Part of a small language model's weights: 2 heads of 96.
Each number is 200 + 30 x the weight over its row's rms, rounded and kept within 0 to 999. Layers, rows and columns count from 0. The size before them is the row's rms in percent of the matrix's.

# layer 13 attention value, 192x192, rms 0.256, rows 37-53, columns 0-191
100,236,206,181,200,219,245,171,214,171,261,196,152,197,242,165,159,198,155,187,197,187,167,190,158,173,186,185,209,232,218,168,237,214,203,181,183,228,190,192,178,166,166,228,176,170,170,238,188,225,273,200,170,201,249,201,176,161,216,192,185,117,162,189,250,232,257,183,134,187,208,215,223,226,242,174,159,241,187,240,243,241,151,158,187,201,217,224,253,203,131,233,180,217,183,212,174,190,235,183,229,189,171,272,216,155,215,200,198,199,200,212,202,186,247,242,268,162,217,243,247,153,204,190,174,201,172,194,190,166,148,174,199,212,193,226,209,152,189,174,221,138,176,186,248,182,176,230,232,182,224,232,167,193,234,203,193,177,233,180,198,184,177,216,265,197,148,231,177,191,222,231,199,224,215,172,189,179,184,227,187,242,190,191,217,211,202,188,208,189,235,230,153
090,138,169,214,247,203,205,199,251,237,254,214,203,241,194,188,223,186,234,236,224,226,177,222,181,171,183,184,186,233,171,199,207,203,162,165,268,231,243,180,214,277,205,240,169,136,209,223,249,185,208,186,176,236,197,190,172,194,231,244,156,205,163,245,195,218,267,146,252,171,218,223,223,215,173,162,191,163,214,182,166,211,223,218,192,230,212,176,205,216,176,205,150,147,202,200,128,183,187,220,181,212,163,170,186,203,147,161,248,190,207,244,221,195,190,186,220,188,175,207,175,183,270,249,145,218,161,192,229,191,224,203,225,207,139,161,190,236,193,130,195,248,159,208,185,205,237,206,205,222,230,157,183,183,172,177,182,192,171,215,203,172,159,201,214,215,207,216,204,208,168,208,228,224,184,203,200,177,242,270,170,187,214,194,249,203,232,223,194,189,171,141,179
090,209,205,222,171,194,208,169,257,255,184,168,227,226,191,195,218,212,221,203,217,185,184,161,217,203,209,149,248,214,245,185,216,195,246,196,169,177,215,177,184,105,215,157,163,203,169,184,220,163,176,199,204,193,188,247,199,167,202,204,156,204,161,204,178,241,245,250,170,200,188,156,189,229,220,184,167,229,209,271,201,172,264,191,218,228,227,176,230,217,206,226,213,177,181,184,219,183,213,220,156,196,201,168,229,186,219,245,173,231,202,213,217,167,172,274,195,248,237,238,192,207,177,187,215,190,223,207,234,211,215,205,202,254,227,192,225,201,205,154,195,219,183,181,252,176,132,217,226,172,162,208,227,200,163,222,190,140,191,197,236,191,160,204,150,194,229,150,213,190,144,162,208,181,175,244,189,175,280,251,144,156,235,177,146,144,187,170,196,167,230,213,181
091,180,148,232,178,275,210,158,183,160,237,185,205,200,143,164,204,237,222,190,209,209,163,219,140,193,166,222,153,216,247,191,212,177,197,187,194,175,238,276,187,235,147,209,224,176,226,184,200,224,148,212,209,212,241,203,211,169,233,167,192,201,225,210,203,176,195,223,164,168,219,205,177,251,264,150,202,134,234,249,259,204,193,174,214,164,186,231,213,240,263,197,142,152,180,228,207,166,205,196,217,194,154,148,213,191,206,143,197,206,279,211,201,212,177,210,184,188,222,266,204,182,217,189,197,213,195,226,178,202,216,194,218,190,187,212,185,231,201,180,165,189,165,222,176,227,205,170,196,244,207,199,206,208,192,163,227,178,201,192,152,236,235,194,251,208,183,238,206,179,269,185,146,149,272,209,155,190,206,219,150,223,214,179,194,191,209,218,213,182,168,232,232
101,154,176,187,213,225,205,215,192,198,189,226,194,213,169,209,184,239,207,248,186,236,206,207,213,186,212,222,126,197,212,201,166,234,163,213,203,178,226,182,196,256,166,169,164,191,204,180,162,201,165,184,189,214,227,193,216,262,222,228,248,241,198,198,237,192,204,89,193,158,218,202,190,164,221,197,205,147,187,206,209,185,159,210,188,215,190,200,126,159,215,167,233,204,234,220,230,212,194,210,172,235,217,211,178,192,159,176,208,164,203,183,198,154,192,258,244,184,164,178,186,210,236,167,224,217,226,216,242,229,209,206,198,216,159,223,165,222,228,196,214,254,251,191,231,196,198,303,201,179,210,191,214,181,222,188,201,289,193,231,206,159,263,184,213,210,206,152,203,151,191,229,163,209,153,229,197,217,137,187,214,154,189,157,263,229,218,186,172,212,141,212,161
085,188,183,217,185,223,191,195,196,215,212,210,226,202,209,233,168,226,166,177,227,172,251,197,194,232,184,274,241,240,242,151,205,232,235,160,230,248,157,234,166,226,96,169,235,193,226,146,229,234,204,193,208,239,218,178,218,203,200,184,181,189,191,255,188,177,154,237,209,197,155,196,210,167,157,200,226,167,202,199,130,226,196,186,217,199,204,214,229,184,230,182,173,217,184,192,190,169,209,196,230,169,238,194,199,177,212,164,196,242,228,188,204,145,210,172,154,235,192,211,222,190,213,241,199,242,202,207,173,225,211,121,206,207,178,190,193,159,189,165,223,226,228,151,179,194,242,190,204,215,217,157,211,231,192,190,187,143,228,195,191,260,176,193,226,168,130,281,233,158,206,235,243,245,201,181,180,197,257,172,198,232,200,229,238,160,179,198,154,246,161,174,199
082,160,148,240,206,180,211,173,206,180,160,186,243,179,168,211,199,178,212,153,208,183,227,198,219,257,251,234,174,214,208,193,192,211,194,231,205,215,198,226,189,209,215,147,154,213,200,184,118,209,145,199,185,184,197,213,267,216,227,223,227,213,173,133,160,200,225,172,170,213,242,216,193,200,198,221,214,200,205,191,221,176,237,186,199,163,215,156,172,214,162,169,218,191,174,262,228,168,128,191,228,211,216,192,199,236,178,215,176,194,156,267,147,244,183,190,168,211,183,243,131,214,234,209,196,154,188,232,240,192,182,231,203,179,229,223,192,238,241,207,229,273,177,206,227,194,209,218,204,166,219,178,194,181,142,223,193,241,223,212,220,188,227,226,222,187,201,201,160,144,214,232,146,172,192,180,191,218,163,197,257,280,265,178,176,186,244,214,177,181,163,230,232
083,148,194,196,194,156,248,187,217,190,189,175,163,205,226,212,170,199,144,201,205,203,227,205,261,225,213,182,245,281,213,179,230,152,193,178,159,167,199,258,242,168,190,220,206,216,210,130,201,177,141,185,192,244,241,192,218,193,177,186,243,183,160,219,223,202,199,184,201,191,194,204,218,158,227,157,197,181,189,218,181,177,223,212,189,161,202,175,176,212,185,214,282,209,208,206,247,199,186,244,178,192,190,230,176,152,193,214,180,202,241,245,172,189,162,209,158,205,153,254,168,189,187,169,232,202,207,202,195,197,195,181,154,260,246,228,175,193,180,194,210,250,187,198,173,140,177,209,213,215,226,274,161,206,215,198,212,241,174,196,195,245,236,138,198,190,244,184,213,267,233,184,148,218,210,190,192,260,215,191,260,141,225,203,239,183,231,231,245,207,149,202,225
095,181,192,206,188,238,173,189,191,200,208,189,221,171,181,191,195,239,206,200,224,166,218,223,144,193,125,248,186,184,203,192,220,158,223,211,244,194,181,236,192,172,214,190,183,155,187,202,208,170,202,202,221,181,243,204,212,161,145,149,221,148,226,164,262,211,133,237,189,206,171,213,179,251,203,184,180,160,260,199,241,216,172,141,162,229,187,214,192,227,192,174,224,196,215,209,256,236,220,126,206,163,219,249,180,191,232,204,184,219,187,166,205,203,202,252,212,243,245,258,156,224,258,194,208,225,210,239,269,226,211,207,219,200,217,245,224,187,182,259,227,192,225,249,184,160,135,196,212,156,191,193,235,209,201,182,221,206,215,196,178,173,247,195,199,202,233,238,183,124,180,215,172,177,149,213,218,222,169,185,199,165,205,173,127,171,192,215,192,168,208,207,254
097,190,254,238,208,174,174,209,190,214,245,190,188,165,172,179,170,212,246,176,241,160,210,172,198,143,196,196,188,219,203,198,204,188,147,227,254,210,180,180,204,284,265,195,211,173,205,222,191,205,180,150,194,175,201,241,251,187,248,183,222,210,191,185,205,173,201,161,243,232,216,174,183,234,206,157,206,123,254,174,232,198,196,171,165,209,188,153,144,205,185,186,209,177,203,230,228,207,164,141,218,214,202,227,204,196,185,201,227,174,185,227,209,177,173,231,212,226,184,181,251,230,252,225,172,131,184,247,230,190,183,244,186,218,210,177,185,234,220,258,196,253,204,238,220,186,208,173,207,195,198,180,165,240,186,150,210,240,233,206,216,158,244,221,128,174,213,201,211,185,235,207,190,169,149,231,197,230,209,135,175,204,176,195,151,227,223,226,222,124,217,170,239
093,192,203,223,266,201,177,208,177,209,240,233,260,164,208,168,197,201,195,212,187,206,174,161,121,169,258,220,185,171,166,224,229,155,186,219,197,193,183,234,225,241,221,199,227,226,214,185,166,147,173,249,165,193,235,188,171,159,210,195,237,202,242,250,182,206,195,186,198,216,183,186,260,175,215,199,202,211,254,237,181,204,200,163,218,215,196,224,239,187,242,184,166,141,164,217,246,232,181,160,234,212,178,170,240,193,186,154,229,217,193,260,223,235,162,198,221,176,216,177,143,185,179,229,156,225,211,131,192,134,160,201,162,250,196,174,179,222,198,197,135,189,199,194,177,252,244,173,216,213,233,173,193,250,170,165,163,182,239,191,191,248,186,188,200,202,221,188,205,214,209,203,188,202,228,182,243,205,186,187,152,183,183,209,130,192,233,200,174,246,207,175,273
090,214,185,184,176,177,204,261,249,141,187,155,255,192,211,243,209,199,165,158,190,198,241,258,206,215,247,196,218,186,169,115,169,164,144,183,195,229,189,207,192,235,208,202,169,219,207,202,204,196,180,186,210,193,214,210,170,177,225,230,226,183,243,155,219,151,192,162,165,196,171,229,226,149,245,241,215,182,217,174,180,244,203,173,179,162,266,185,181,211,206,202,183,187,176,176,193,187,190,214,185,225,225,225,183,161,196,142,225,238,229,171,154,150,217,271,226,199,193,265,203,204,172,196,212,174,136,186,236,222,231,192,228,210,153,221,193,225,213,197,270,198,238,228,148,222,213,189,148,243,208,219,203,213,238,196,210,213,219,180,128,225,189,183,222,243,159,207,252,224,207,232,148,185,183,189,210,196,201,165,202,204,170,186,219,177,272,184,187,232,235,216,156
083,212,220,220,219,190,233,210,207,185,202,251,208,201,165,203,231,156,159,185,233,254,255,202,204,188,199,194,153,145,207,221,222,195,175,217,187,222,181,152,242,236,246,224,190,225,208,234,213,239,211,205,211,222,209,197,215,175,242,221,182,202,231,205,173,190,219,201,181,232,224,198,176,171,226,240,212,174,242,185,177,208,189,204,200,215,188,237,199,261,183,241,173,252,200,240,131,206,172,235,216,182,141,200,174,204,239,161,223,214,199,236,189,177,219,193,226,163,229,169,235,175,221,169,166,189,207,265,159,195,205,150,126,153,240,178,215,198,213,189,224,212,234,171,156,148,162,172,207,141,200,144,231,218,159,169,177,170,210,205,249,157,208,183,193,190,179,176,161,210,183,126,199,97,207,220,203,218,148,237,244,147,179,195,205,229,193,220,197,182,260,198,183
082,242,211,210,220,208,201,241,169,230,201,231,193,220,112,204,174,223,167,240,216,224,183,177,159,146,208,174,192,149,207,278,163,195,177,233,189,188,180,191,219,181,196,218,180,175,192,178,217,198,187,156,196,222,203,209,207,241,245,221,158,172,199,210,222,202,270,228,234,239,198,173,198,193,221,230,239,211,247,195,199,177,216,214,198,237,180,190,220,122,173,218,212,173,200,255,170,179,250,171,186,170,180,204,150,215,184,174,229,212,196,230,230,196,219,225,240,228,210,199,209,170,211,203,161,160,209,225,248,175,134,219,198,177,171,235,230,219,216,162,203,184,258,231,200,185,129,219,215,173,260,110,184,165,172,171,216,227,197,216,187,196,226,233,176,225,208,228,152,190,208,193,253,167,197,198,203,161,163,230,162,207,219,231,145,235,180,150,164,263,236,181,209
087,189,159,182,150,213,203,143,210,184,233,183,184,197,148,198,198,138,187,263,236,217,218,176,208,210,190,176,200,220,201,209,224,144,204,185,212,220,171,221,171,163,205,164,211,202,182,174,180,181,214,196,146,269,171,243,220,215,197,203,197,182,183,168,212,193,211,211,177,149,174,219,181,190,194,168,175,195,210,183,206,210,184,132,210,181,197,172,225,201,197,191,185,277,220,165,193,205,226,244,215,224,151,265,185,200,176,167,167,197,197,146,179,188,237,190,216,181,215,234,234,207,152,197,187,155,229,252,229,257,164,225,227,249,225,271,191,202,181,117,161,204,163,207,296,253,187,189,163,182,192,216,243,176,181,210,222,212,245,195,195,245,199,258,191,242,175,206,246,178,252,212,223,257,211,226,204,216,183,203,268,219,184,189,189,190,226,195,221,166,198,224,176
098,249,198,180,169,229,131,150,214,232,186,213,236,205,185,229,205,175,213,201,206,197,201,196,205,243,225,232,247,266,141,175,193,191,241,205,206,208,211,231,165,182,200,199,214,200,214,165,227,161,207,217,195,217,187,135,192,203,187,190,209,239,223,231,206,253,179,217,186,191,179,194,190,201,173,226,268,241,185,236,176,166,239,260,210,178,213,172,216,173,251,181,223,185,191,209,171,175,180,238,228,199,226,208,182,216,142,194,219,271,282,179,189,192,205,173,155,189,210,192,116,190,164,258,183,184,179,211,216,202,229,199,156,241,208,180,155,174,239,191,195,239,212,234,170,151,179,229,161,227,223,205,211,206,178,204,169,231,189,243,175,238,208,205,221,161,205,119,153,177,141,153,236,176,198,194,171,190,222,212,144,170,199,143,231,220,151,202,195,173,209,233,226
093,139,239,228,245,222,214,208,242,206,206,149,184,175,141,181,199,251,259,244,178,248,217,197,188,168,215,243,212,227,209,141,194,251,133,218,231,180,203,202,226,225,176,182,167,184,150,176,230,215,193,202,222,196,202,220,244,215,176,218,233,217,233,198,224,176,216,158,181,198,232,236,172,168,211,232,213,219,222,124,211,179,213,243,155,187,145,193,170,186,177,190,199,183,222,211,202,227,157,237,209,223,191,171,188,238,172,183,180,197,191,231,252,202,178,262,205,210,197,219,166,166,235,221,211,192,189,177,264,175,228,230,199,227,146,169,190,151,203,223,156,213,172,200,205,155,233,217,174,230,189,174,161,227,156,253,185,179,195,236,228,254,216,233,207,174,189,190,171,200,182,223,120,166,193,214,186,226,260,192,183,148,190,164,235,236,214,188,193,221,206,149,147